config.toml
d_model = 160
head_dim = 32
d_mlp = 512
vocab_size = 4096
activation = "swiglu"
positions = "rope"
rope_base = 10000.0
rope_fraction = 1.0
optimizer = "soap_variant"
grad_clip = 1.0
decay_fraction = 1.0
decay_shape = "pow"
doc_mask = true
Each number is 500 + 40 x the weight over the matrix's rms, rounded and kept within 0 to 999. Layers, rows and columns count from 0. Numbers have three digits each.

# down: layer 3 MLP down (transposed), 512x160, rms 0.119, rows 36-155, columns 0-31
# gate: layer 3 MLP gate, 512x160, rms 0.143, rows 37-156, columns 0-31
# up: layer 3 MLP up, 512x160, rms 0.135, rows 37-156, columns 0-31
down36:470469543418481543466595431452577445530491449518472424490495491502458383444472507550530452516526
gate37:423509520487550543463569480501537485499489565544463464527481452518525472573519511452472538451479
up37:473536470598501514471538503521566506504505506457479552479572619492420482500546445464514567540515
down37:507499525497599491423448421513517475408491529531492469482498426477518536511489458508489462470452
gate38:524497438448530519539510499543518473569599490513434551659502438553527454456417532511518473529510
up38:513557573503473547419543475440485506395444577557570502454480487401515573538565542466480485476610
down38:480455483509515476489486528523486501525520406502465536588506486484480531503500467479492483523458
gate39:526492513465424464476520439527439532566555542572537473487510452513528473497567573533531499512456
up39:488502461520493517514454546554588485557533484479534496527505508457503434486544502481522501497451
down39:461460475514561508488467463423462517458510500490514464490514474462530514528488492520471532519622
gate40:546467518522534531459475466510479557517468533555546488526513563540456520500491527544548543540527
up40:498531567486532414564485501511513479482521485458450520525561473475441527516467423538499459520504
down40:571518492485512555511458495473505477504442491483506478472516501463450486531474445551493478493555
gate41:526563450525481452519486474470467459509474486486514431480527468486487465523409446494511456450515
up41:497488491518488474452486487548571540534529502505541550465480538499520485418525580434508467515510
down41:507532469545526530511479469518499463424491565489514456518484533415515496540546472508410496462527
gate42:549478544538470484491578520515525496543474459466530473471552437421575516486508511455541468511534
up42:499484488512524484490479498520453524393560553483526490454451526495503506551499510481543628501547
down42:452470499493540502494484429477476538526544470536563557536439532427504515503540472422512461467565
gate43:468519460525503481493548508534490540450521515510463518520496525514486466492488486483506534532555
up43:502497509493417517465478486589512522532507517495415446539521532533535477484564572478529576442557
down43:552443413511517515503476515489558485516497514554540583502491575464501529515427476470561470479600
gate44:551514498477590510485522463518507403424517412430536521471483476522515525480499493489521443515512
up44:469462465543467512461468554530524545542506565536483527570497551447501492514509515519495552521539
down44:552438479496493464420528472570563566538497584474493503502560438552466461510459548572521465486522
gate45:527468513477464474513439581482531445493507518525494539499492492492475462475408506512428498477485
up45:503477528481474491501486588482537527518540507525551549479479485535482413461451502482500496519524
down45:465499481495498570461597477489455563513505488516481486547487490467512526516491415490541494537569
gate46:477501493498452462470501531531490540492511560463493540532534502470520513579482497538490468525464
up46:474498541569460438521507471598472494517498551478526490511479451473491534573470535532513452510495
down46:464509554444559523487540547451511509529497495504521465520530483459547515457553521460516571492524
gate47:515459462454555523512522554471524444447464560508538509483482435487476493522514466496463513476496
up47:484492510517524537527481534548548523553480490547498436511525434493418490505500529500503530506511
down47:514474467515490460490528447431468530407554468513423439523514559510477515558483487552488481438523
gate48:466583479534480543586459548508570501519517487479518592457532498530459468433503556563467509572500
up48:536528451516424481560518476529529521556453512489454564449557550524473434435508532509448471555522
down48:454531538468508547529536511520569475562517435482595570519523422472502548531555492490517520542528
gate49:525519536464499469531543507427525492614459543548540544546546494485480504459544484497473474508546
up49:467481504494458534556511534501493510488495510508496480488486520534590474527504481508504505480546
down49:495480552483478441456545493540562534489485463455508484483552514565477478512546523553469400530494
gate50:581455440521461536493557476477525489466578470533473491501498507505514455492514508454570483418510
up50:506507517539500546463506461481465512492540431531494424497454507443513425497490500529555508501462
down50:546479438468479529372509504519515474538539495480518572449507467549578542468461505468563472562502
gate51:485555454488491527474518507503491532486485492513479544503489511517465497497511503506498463461510
up51:528417601555447524521493485505516443502563536451564445479484457519521481475472465517525576499495
down51:449543492506537484490462504458519506511458475579443480497582508532492459475501524521556476481557
gate52:459442525503477494572464515432494545479501484559500448478476480506514485495555500520505556472510
up52:496514533559537448580483455434439523521426557527468520511486490529455540477474519500528466523547
down52:457537428500432499532463489493536526469460531483472432487482516409481555543515518521463556570472
gate53:432521480467490482465548500562552489486489529462513446437514499536526534491537437455515512476511
up53:499463483551567572484417539528559444461458496465452515523444495475409522572502541474564439477533
down53:497447506497409437463478466568463546487450530528471460471504529511504439490464481489479536566401
gate54:487473497465506544537552503416464478556512502454584494486469434497473486569441457482432412492475
up54:514507518539468570565513501497473442400550436490401487475480464562440530534428526573485440468499
down54:571459474510480566543503451447505556525527482414410534529498499541528451547443514537489521496516
gate55:513493460488528493492508516501443518537537556556473512514509576507500399581491530447542542519477
up55:522473497486498541403525524520442469526466518550515510494538532502496450563441515494562522478525
down55:469490506493539629477532484473521572465512406503490554432470431496468483478427455529533511426513
gate56:502481507533476508504515506443529487430504503585545468556474484470492529572457504520500539527482
up56:516588466498515525497560412504469534480482527508516521484505493571564546466473465515532459516493
down56:433509468547529505468483461491461437523526526483537485453493547525472526497563459486544477481504
gate57:604574426521542490512508528547526499516489439449460535491476498532435578462459507502415472546575
up57:456401504416509477510503571449512464523502518564467534458455491551586499578482498474556544564516
down57:457541413550518458500454488437571465497501466505496494493469552497533426477544559540487559483526
gate58:497485480433465512482608493490487478488498534537469495440530556506494492500536503436539486561495
up58:488444515481479540474546505478571487533510552487511445480543486512483517486555510474533528573450
down58:455476448522456459483521491501486474521540449475459496409432443502522582494548447509567494582577
gate59:541497493478453537485531572471542540539481517450557469486532491621531524450525480458470481491503
up59:546523474469506475482475447515461530461531529535440542525473493495528535479537571435497532483507
down59:514525605569460556526490503500427422470547458485429489539489512445431523514475542520520462448466
gate60:438518487527540482469561481493593554497498474532467531510579550553525529502493510569541435529570
up60:547541533508544558428530466518495521470496537487480463476492535531563485522475517424546486488552
down60:604470396457527481543445507506513548485571442479447492536488497570552509427527501559492514499517
gate61:569468554448550454503513520460516502496513440462473516530574508513521480495507438602456517480446
up61:475477476510501524523569498487433467565464467580503569496521502549483464508575471523517519509487
down61:517495547475450467512442495535495548575508425573466518478499464541484470463542536543488497503505
gate62:534511454578517539512446488512427523455595527535432577586533488516457413535471470472535525510540
up62:545502501510494431494488516487533519491491513532454458475536449539453504481475429555567518567569
down62:527582458480495493507488556434581571488511556465548459535428480476465485507488478467546456498481
gate63:515539527517497536455497480484482560567526473520533477472505544494548495486496470534489541542502
up63:512488505526517466466522476482516539520528449529541500503497506439537507465539451540518513541557
down63:472493579495473540454491507454445475526571528483442511494476437483496582493507424539545505524461
gate64:489477460515549523479582517512559474510504514504531542482486475519471541465496466553405594487509
up64:495467509599490514462552529566582433536510526523530561516508468477502527431518476537464565432589
down64:505541441485461547511503526505510533431415461455471445494602536520505542521507514410546459517503
gate65:524504471514503439456455426515500583548502462485501465482521497508516524515550583496564561492533
up65:472486478541423555575535521474482506498492498595501578483478480541400537477519545551468446509446
down65:511512477569490485529466576427478559493472484535485484487485472555402504397548508499533451529523
gate66:414509480486504480444483544503550533388443523436507498468539484552479447446550500541460560510535
up66:522460582564520474499547519478572526563577459419494525469448474424579487479521536552516544560465
down66:414512564553507445510560502482544517492468515575437485557517502545472465526530523549493592476540
gate67:489560466556572520481517465515500460520463569574508496507510447435466459413445537466563521409495
up67:436466466515484470541511512475417465458576587425459497422516499506512487436511466571499482504437
down67:541568465503504520466469463507488469511510447526485512538515521539507502501517527484537440491553
gate68:481550514464467510578495528529561464551523532566553510481465450475469515490474522451544494511498
up68:444535512519495537465536510505523424443500525508447506496497436544489607521460540471477517539498
down68:481487541454472496515507493540502567518457484521512514572501556482475495518490463516470500453444
gate69:495536472516470431507489520476540496567518454545514498485488490489497527477544537532456521484510
up69:521518512496514549529491510431519441542565494590541486539470470475472518490497503442533480466475
down69:593502505458527500529486498477484606390476560546510432491479454492494448505449426512458486523482
gate70:531452540566549532517457537505474434507542406501498433497471522418507537493527495455569484502530
up70:522482482441412501477516490454528567512465518525553543461462516607453485514597462550443564518582
down70:433446451425456495447564451453493468515542501497516454508467457544548527541500531569486527525564
gate71:519464477502458466522490503435565509405473447461530456485485507511432447467540493564470450476462
up71:483459472491534542492501486530507559533541507544492537419541506543513509511458566560520494564502
down71:526478522447519410507515486496463463524498417511512473555539536513448483569386522387489575485510
gate72:433519549492525607519519479520512503485485546539529463552473520475473526528530496561427460558523
up72:465541519489526508476520497445471467468559506459471512535453486500494563549473438569517492509462
down72:538550523472537411511513465502515406557438432478534489520469512464561503474541535421490460439523
gate73:488443565463517555560473549548500514496473479581483523482528404532464454501511553472453419460525
up73:534450554480509542567488451499507493474502430539515457485550493500490471517519465482495445546563
down73:524452543460539600577461504468474524500473546567490515477494466481434448499569442448515412440550
gate74:484492475515522531398537438536509476477509542518552446482473515511516499517471404566515499561496
up74:479491458517492553426540487514513461484548456524574502471416487485526549523485537567502469456478
down74:518494562491507479538478513514468503489533425428549569503506563495488525464562479496521494426469
gate75:533523506474576473494474562508499507432479490532548503484524546531493396473540541599471482589508
up75:482549449540494468486554464466479504445582494596538519447472484547507495497575566524508490548472
down75:495510408471473458492531542552521503545498442508450537564484498509466434505486531449489499587523
gate76:490460450573551473447506545490503443477510465535560498470572479453523566475490526489587532511489
up76:493493578390428507559481487522463474509499527502474477558451556518471434488472510506382462437516
down76:513498487551536472500425551487459550501534456463504490442586464504491524498553528510513509508482
gate77:500526528560459383535491472476536496529538466522495568503528516503483481433452542533471516492513
up77:520497458542432539499493500490472492508526452503495464440526431497484472504498503480458465502543
down77:500504488462564532512497516548530579520439477521513499494414523454446530558478498515517516466481
gate78:538503587470581524585502581450486496444492522501471444529554514526456520505533541547475503517457
up78:540509425556490494462533411477527518477456451490482563465456556544483564528464464520529504520534
down78:417474578445499592547551471548442501488419545556494558449515524569460508464505563404517476510555
gate79:451443463533590507489443517504462476482534467523534390540478550515423498463601483482550492511529
up79:553491486434525473470535545409490472498523542498521536507472552532547628512506535529527525527476
down79:586531528491542407505544482435504513502502544456456442554418497487542475605466548502463458499500
gate80:465522485569498490460571519574486553530548479509418484528486497570431433508503543592590476502445
up80:505555480479571535500591477500465469505488515432538496507461470472555433465554559528488538425476
down80:486573497566485488494475490476496502476490513511469436469529515490582469510478477581450482554486
gate81:552504507452461450469467492553427469595499482457573494484508509560530495485483450485455539551493
up81:594437478496528536513578516497508482478466518495569484472538444502466512498464477527425448503527
down81:483537503490460494427475514475465471481484459458483513467487454531433455540494540453492429524507
gate82:485548479513476503488457485550490458563559451430528549525444517508562499506591509574504539476521
up82:534513527514518539492567508602543529514525455486489518426498532434476594539480497512477460523481
down82:501500428442446446556524448470462504425464517486514478498565486468444489533458493471533424516477
gate83:521527473431527444509493504502499528514482473442516501470579488456469450536495496529530426538506
up83:555512493539518455491564514441462566524427525476609458520534492504497495525524485474443483416559
down83:490477574444435536523498483562611459486512516520452495485555493521489497513541514452526529531567
gate84:460493442491516460538497455515522486495482596507500499488509503511508456536503462528558482509577
up84:547497553483537526527487441469483451472508410475607515506487439506507478529482463464498537499466
down84:516569459547493491504485517458529524437413491533524478501457483444540487497561527539521454454456
gate85:474527470468473458431483530524548466544500518462473540493528511473537453498494502524528577545453
up85:478521499517522479496518481500523538508514516473579536507535589470525535572501487472535484515491
down85:556540484538439517445505441479435491531450485473545514563438543474567483554457486525517495525477
gate86:533505509457441439479537491458552501522494535494612501395479447558509604489468484525505502504510
up86:452506421555456462477455553448522469583528459479498526491498478497471560535568562511495431528509
down86:440521461583503511541582521554526565448464487495506500458474495530536475445502436488567508541563
gate87:401488492518481458439497538472510478471514452530465552446504469519472534518471478504529476514461
up87:480503457496506500462488567470447459458551469436474487536528536492517504456454470512483455508508
down87:523563552542466493442555424541560557538501535542543478463436494470441466533548529386504512542472
gate88:460499552559488473514477490521578495564491443524560583483490549504514500547427489507479535550518
up88:490491549552471447518473501532541486522456478506536524493488548486485480546434491490526500539521
down88:500462541536465509530487504481510479461433391468515441501531486453515547495581497488459515542467
gate89:455500442483511487475480550556546551470493505444503488476539564518536534457451532480450425539527
up89:513428462546485554503503511562539556482569527612526526516530509519481549535448527517535472516479
down89:415444544524506493546527456498482505444480541563451502543502425577551476489541466461506505523522
gate90:481492539568495461454465501537517454464495495440487520496492511612561520450489542480488520487477
up90:492537490494456483534536482520509511520446522498503565480475489431525534555511438435537469433501
down90:500523457484516479526466544524527486492423450532481438536541560468485495488576458464546475557487
gate91:424498510595443550476502568564435456494484538513455477483491518575532454475502612512535491391437
up91:484553543594463473500484543533445507425536497519489440497470468491521488454528526503526520478494
down91:513556532505486473484482527512427528477516530500525492450506521536552548476489431477492430430554
gate92:462504462504475491435493493472490440485553530504521502507494472535462487473493437494478452467427
up92:576490503547461514525488530473413439439495437542509532539514407551491562530485519536519435530431
down92:487454469517498572532493459498509506584392532418432498426455562478539557553489439502498494509503
gate93:516535543521543513524449522519518496587498498479470524476565543528552499472451491474545569488498
up93:511528547490466491497483443547430510498430526420547542550553466541514426498431469531493590516499
down93:517499479499527575471513557516536461445494539485406576442521455499536523549456529533481494465502
gate94:512498545473538534527600472597507465485471410465484519507548438551443499460545524445544488511489
up94:495533457490532508561551520516490436406517506486487557484471528467499484503470482494528483574485
down94:499467517496534437503494466478605562422476521437522475502435488367456487578560505476480570486550
gate95:489532478567522489502495532518545499556499527502490561545507496506511510452481510522556505483572
up95:552469490468469526460493476540465514472485532527483450509463536556489528518533514533514468514497
down95:505566493551533541485513527510530497579543538519499466527511500459495515447503423524514477524512
gate96:524522467557559578452525469449506432493503468485545522483520597471519445473494496547501515474443
up96:435425521494428483506502491513439495491562533509388506486600486526532501481491413549489461473574
down96:563566496481535425505447446476558425465479549519525509510497475437501526517527576469454501448503
gate97:470496488537459484433471504487483485502415492489450427473481494521447531493468460578584517443530
up97:464529495468554512509481500431522492507566507504488559485531482483568443499505484483482507590489
down97:482556502468482419537501487512515483441516557475535488539487532566470482463514539451513445464451
gate98:509521470538445487492504484466457505489472509507488462510491462444481545463517531551462487532492
up98:505497452448531550504480490537575518490547500501559465517477516540515470515447448426547493448521
down98:494568510495527481472471449515508476480481488433524489454552553547427442520497620575515492472534
gate99:464515478537463481554506508517452529499472494514473473451561503565468525433467521462530478462526
up99:466391455468503484504539467536432466481493530424500551506494443463510533491532441549524507507413
down99:509505552534486466458519503467531536545466502546484432497465523465559534531533514465522573497495
gate100:514513488465530435525481507516492538553505441542484523481492524454444470509528554499504477562542
up100:566506496503489473505490549468522524570424485492548503599502516477496532513524510560515539544518
down100:537549471521465505504465436535488430535480464508487467548491537539534550519461510439467470506456
gate101:571472527479486466504444512495500497554487523471549500489556531551411548475466465541424502545481
up101:478523451509457527452527504504542521519525539564462475470476489474530467530559517507515505459526
down101:495528505456474443445477555561499472494496503531450472458494529551494433521481473537540483463488
gate102:492540512494531515538532497514478518522460460482452497509495500471532509477540478462506490576531
up102:479497455469550510449559472505532480532510478438537456510485480456526524509506531522499492537468
down102:448475538492504512471558474530533492510502430427534447519519458504519546461494499506459554519476
gate103:499422494512517462476473516503487523537505468525521513504526538520520435486469451549565479580520
up103:478556546469489520518463522496541487454523535416477499509478433452455566507517521472520508418472
down103:525534552463495482501538537504423503500528518514539436466515607499458520497552581440498526456455
gate104:470467506566544474469574451444501475459474533554485503496490496544599563608483471463493504486501
up104:464564415495482547550483486562474496439553409545461516490541572510509500507529471495482576557503
down104:505527519480492431485570505423455526527431520533485537498450500497510482482470582450474505488509
gate105:466500619477519548443504433575517499559513528518560541491573518534504538436518487483460479499516
up105:543502484503522523478504483562480518507517504469469453542499533563460452480510507529478516515502
down105:467516523519484523467501484568473459575516585548464511526516576499525472448475511461517517530523
gate106:502527498489490478534498452501472482500476486408540501500526505482482548510492508513515502506469
up106:531473485553500463492531477501507463457418483453569470414546496497447538464571507489506506519555
down106:422566515549513464548411460451529430389507513449457510564526493497599522490511490512462508449519
gate107:477482504521552521454465476511474502498517518453511529398436462483494397489511540571521556455489
up107:525420532453509535407519459553476472456469530549508526552491444485514537548513509463470475559532
down107:437478494519467456554527499498528509505494465480489533500528546514434457473522481533512457535523
gate108:495520510525527488511523525568540467480457569518514524472506476537611564536570583480443495510481
up108:522508568495485552444499461493496520473498469489523438553499517460381470496500462567506489527491
down108:463480464494534531521484513517530535530490514561539522440548529602531461508541465503508430405526
gate109:607514493542497540423455448421517466473508502460530474487523490547499532550437519469467497423554
up109:536518546574489558543521556464496491511448525516491509492485484563504559552511473473552463486563
down109:507521494505501414463499510536465534500498500504522496466506551446552568523504458525551428463527
gate110:504389485529536467532509488521573492483475449571499483495494491538470421514518497498593430445474
up110:500534498494526512535464595520512525464451498493466502435465444514480469448529461564521459469504
down110:533428436518549491481483517478511504481475519563474427459516486434439520543490522466492446575470
gate111:484463529433487550536585535492475506473474492507507462535532448550607527520507555544537477448537
up111:557495449586502482496435516571571444484493499415477533568465502547441519500457491520460467488461
down111:496484503482481461474495537490477511490486552575544536526556459493457492497503418471473569577485
gate112:460545570468428488524439505503429532558548484471573535453506488513549433566466464473513527511577
up112:527545474455396532535509461423409576471498510519559439517462492506533456572403537498464459422526
down112:561464498507507532487582499477537525504431450451497415586450492488495518426531429564559470531456
gate113:535524441469493496570513485515471441503548474535569517539473466454508508494567491453541438546521
up113:462493495550539506455574508474508507515408483462508448466487497528488637515486489506522517457521
down113:567549552486463520575510530517488483437551486510505484544475543482506495443436475429516429604566
gate114:489471570500456451564457419417487525553510517516540522553497545487494543503524446515532436523529
up114:524479457555510432513607590548527502560507483593479554428576480504476602490528533458581418502531
down114:538543527474492534428516499511503430501558513454554471531547442471521506493544524418443507558528
gate115:457542509536489490491508550495477465495507573499507552474455494516500476462610539479596535481459
up115:450520493499535496467514529465461562568477458550553509542497529512492558553478564508501464440519
down115:542468448449493503468551527508514495493453483496434484554442558438469545488545484559511483493536
gate116:527460521496464482487476549531492519499542551445458524458539508471458500472473525516454461506589
up116:494458533478430511520515506448538493434544523568432447472539526541495498479460546455545489520510
down116:526432537485474553515511502483573547556525546481484518413470518416475554502439458443516534497535
gate117:509462458491478539507537522526482484537563483553543495506465492495466480495467543517530451470507
up117:527479512531534487491474485479478461483516543429501500424512488535496498558445510463520430501569
down117:538488460568438484553491534514518474491467536502462491509453516494513465467566492528504558555470
gate118:539496531481498529462456463461559503469584424479461457574506508426499538491545419565480540462449
up118:506466492488534516509397454430560457540544428420484452502553551442501492457514451531555501546503
down118:501473554543502504487443502467528436499473421490474559573528456486532489544424520584543513499500
gate119:474556457481560494556484554513391523486602578476525506506565468437481541513561526545507418493458
up119:444447624492397442458444481468534513526458465464446547502494578523517508536527474556455484577481
down119:437480453516613540552446529499411462453519524539541471484490365482539499469556493542500439519480
gate120:511522478463459454558428557534494512541469497525488534537557498561512504452497569510517494494516
up120:486560457519549514475491475491498504514525478465508477484496470483506497540508440521534538434466
down120:511463492425504532513479427480496525495478476485517514562432523525453528432509510473493499532486
gate121:503530538564550484467496520579495447437534481558555488452535512494471468497501532570460548487535
up121:460536549542531529483509556547490485480532456579537487480511468480493473461487510525469566510512
down121:508505494596488514491425461463515539433496542448510429515542425535496500475488523488442543489539
gate122:485475477482579513428520518561510491567478439536484542550535425512473477559444432523519494465449
up122:509490555461465475589430513450548496474505553462518471414491553547543465470553561504424502525478
down122:450528488494563447473475535551474492475480481462462491459501496499461429451490511570513514525504
gate123:568494453517499548524529535562600542519495554543484440461543571476533497435551479491501522507467
up123:441491540500517479533480500472456490507456491474548521530480485525469493576410552531435499516510
down123:420542514529561454521499501507487495470491501527516486517515498504446456504496522537492482526537
gate124:589391458472551478542505509536529473503518470578494545468517445526502543475542399522468550474466
up124:440507519490497487501524490529526530501534463485465573572529481464487450466486522450505500459501
down124:452484476489536487477473506516512505463527480497553542493492433494463499460464543500550429461525
gate125:561457518435474458450546494492500528481476510465572493457481543456518505567453510539411455540523
up125:497479483594474481476458584446498434555518510586484557545515491472464448452502487529500588514505
down125:494493498412535486519540509488448551470539573449508482490511486489534548513513520530485406488461
gate126:505537532477529492513558547562537497481534518467509556487547517554551504431509530568554491507538
up126:493505380504474440458508484482504554499478467508506485515518520461436484470473464457522501480509
down126:426525571480522553521507459471475462510539549484452559419525464528501568542531530529522510473577
gate127:529516524511544542506495479517461491444494430514458435501479500509448504486473507522457489444428
up127:466502511552503535479422487463525456532489644535525480547504555430561503533531550463513472506473
down127:505549491517465498574488488501499532496550493533472574498561547500491551591460489467521514517486
gate128:539530500470491479471432514431571454485511514493557560472523576560488457473523429422514514515503
up128:581521502491512468515487507462518476502516466479488492522505575532501538440525451510525510511463
down128:487586539451454501457460484463497419458489498490532513467479495483508497486488487508485457480484
gate129:491468522477447435516499597533516506572536451572496523516465412489512500512552499579524514426531
up129:432500581450489491492508452474457435445465460490481521481508491509445517526432431521473531534490
down129:491481527464527545508387469532571482531500553445623491553490575430537464489485527455532495543522
gate130:517463449555510535540502537458498495522540516482452532456494514454468426523476590498459557516444
up130:457548510510534529486448449505553456509494541505467474503494523459547490452465479504496534393495
down130:490454473519470468494547491586482508470533516448511503505489453518471534494569425524526484559532
gate131:493505564469512449518535463497485543480439463479520486481507449519541524452496517451497477447441
up131:431537488505551506453456530431512501508486476521493483495449534496483489535511491503541519441487
down131:439509492527562428484504442476544486471548535470551530543475538471434509503454446441532486502461
gate132:488549513497447527507434487492440540488475520602510526444524559453443451530523501511476481461492
up132:483501528553467534458531487488506571500571478528549473497548565564461492573465545456562489541513
down132:499498451515523524434460482585493519521454484450482549537491524473446498460464557574482506566488
gate133:459487553516509498556551521473583536471575516581470478503476434514609567523510504547454472460488
up133:483498552490505571499518443426483532501404539461430484490528548540508521511433538494505571561524
down133:469519508477477456440468509521493537524469483448436517564503585585525484490498586507512474449453
gate134:485455507509452492542483450472503468460560574510455529513497504570510540519485453568472495494505
up134:443513506575473497489496545502581531536460487465482554546489465555482472477470493476604557473502
down134:474598427487444537514546495543494539521459450426526461464605482470504448461498482484468436482562
gate135:504522525487486484515483491463530467489540469465534505486499526523537477489493545464506544531496
up135:450475486448491527483558526492553429443511471426511571521454511531526475492454528510508519458511
down135:490556515468483629458514500479538549533514469451502594500480504513487508504503486513457480502573
gate136:535452554497423496450559560380495494559532489472528473490516482473502544536543510495463539505470
up136:560545571541518512455533575523443563532483496486530522538446511472451542496466551528461466489443
down136:419520466495528524551417463522541463458501508510437469500476442554431513532495490568505490478480
gate137:441494536490561500471540429460466501534519515485461466523513564515506426485528503594546523510541
up137:487538469437456585521530531506505436466476491506558507497483469451545546440462417452416444472456
down137:494515530485529448474517577550502521508477523518489540494558434500437517465554557480447428540498
gate138:524527484459575467521425510581479529542435506461535416492500559488488674609530428519571484555544
up138:447544523480462553510582463468452470511472536550542533486558503478466417426570519509469442486460
down138:398526565465600555470534493447490519457482531452489564514568552493558575551499549435504459482530
gate139:448487535522500562520457475410478468563489545449471457462464484488473456548503452557527464471508
up139:481472462523451486531486464447444496484469567525494423523494517472500517503474504488458546494456
down139:426489571488466598502465505477467488470470503508512512507534511477535540559509423461558454519518
gate140:489444511530528425572481511440543529476451453479473460525545476539521458456558475536436480564498
up140:521479487483508565509457554540566494457457472477551520516593459526493420465428473555387514505491
down140:505462485467463356495470509533537535524464434466486437498503448545481425485534498538524469539497
gate141:512483542457454437567510587614495502486418499533522497425400536518456435583457501564521503529544
up141:482507485493490544492581531500481548513575514487373472508461508424548440467479415568415505476444
down141:465479561535512492458506461480506444595456456479560509599550524488444458475538535500483515528492
gate142:530553515504417479567539489483504440501487493448525518529508478486494485545448508473493450494520
up142:544572601533448512508570489462513472448473478470514493516512468461537461577470477454532461540515
down142:465474523453476493459478533453485533488565486528522506509422501523556519441515472553457471475512
gate143:424578490573496440549493383499523455598592519402507500485485508494575432508548521534509551485476
up143:568494560497496531488458560485423527462468483529479483538538506517468487472550512523498547484512
down143:522442495554530440478486423519540429538607487418537517541521555448441497505505493461411547498493
gate144:384432462443507505471546481515458446444494532507431484514503517482524536497474515489484481625478
up144:532511550446547543549536527499572449484547563483520468478487466458514519508441480516525501459534
down144:583527601511521502571412470478546552509538484476496563455529515530579505544522484502486500419494
gate145:501559416547505543562488545485518527459473487526482449496457468524458595465535531518503511503522
up145:555504503532525540529557560464492480432449533503486411497442528512476499466528547448497453435533
down145:530445474459532525526441564460516483479543526489489507474472465458461512482487493496514473525448
gate146:465530509528521467551549531461474460489450533475515508530493515519467553444562493513512479509495
up146:568493412490505504507514521492506512545536491507445508434451485513502484484443512497472507536520
down146:483555469534474531478484455539554545472446535527541454424502526503537567521526524486492558442491
gate147:530460553577530536486485483473441518524544622541516565506518494584537499455471504516480488441544
up147:456493522552539491563475483490462556591529544570455575476543426536510489477483490462529458450533
down147:459523546455483576507455553541515445479532462482457483472475516518457507460498399527514514535490
gate148:417508542509503428442467472496523502482575484489512507518525557447470457491518480500566460597487
up148:465441500547495463476527480543512421505502488531515513468554503484518503457519513509479538547480
down148:490521505606513480517583515555558472553550513524477545499563528455556467519507452489471509523452
gate149:538509441558509557461482549503464473524504536418420515434506588491479461509497508541499518515482
up149:548460444473452484462473470426450527562447521450537431540603489510480490493516469435466487526535
down149:503462483506560439539533456523521498499507489523457542492474539556483603492536533533528498484452
gate150:515481532531574495451534483449488506507480478468596512554494496541556527526493545511509531494518
up150:517537488454538486524483503505507499472522521515471547446551480555403499465493444494453465467476
down150:530527455517491465437448557436482470493544505531434418414536563510457563453460410523500476454443
gate151:480497556506529502448544455545460498487534504519591493441565462523526417504542413458550562464558
up151:544524465503518485520496496492524496469463555441448519522531524496508506403468435441532470497496
down151:484500447499559470487525499561555467506541464488461459511487399471514532512528502518511434545481
gate152:429417406498560506474517512572502502471498474485583533468548554505475569513511514496483484493489
up152:578572466489504493534499524524520492505565514433520455547455524521511477419460479470477508467454
down152:491469503487470524445545466449522512465443507524495518516480512514451502523454539530429501527455
gate153:463588529524523523556556495461479496568462609510454511581529541450452538489436454500544474533503
up153:531492485439435483470523546539434474570410452550478564516514506537469469495520493459501503538485
down153:556498489473462546469490509488536535492445499391586538497491446517568505575470495507437534523470
gate154:506514465461499423526535560508455435483573516472523487482597410531467508496462496534449468496576
up154:510505478465573496528566522489472439454472505598510447528459478531520478426439484505489478436452
down154:501527520469494535465477430574477500508511499535478480498485467499508574493514529472619598506459
gate155:502597502495488454538444488536487500457463496546553517510553535503498508518470408551501517546527
up155:397463569458443489484505455477520523542486470582455516529512470588557529528482551470534486543544
down155:522511492429621481493453482532448445446517483471573485492590516448450491436562481447434497464494
gate156:459545451439471525507473480570532535459544527503482568513498474483430522506529491558549439438461
up156:522466488500495460554500483467536470435525521468487513477585490558510488550498482548487467520485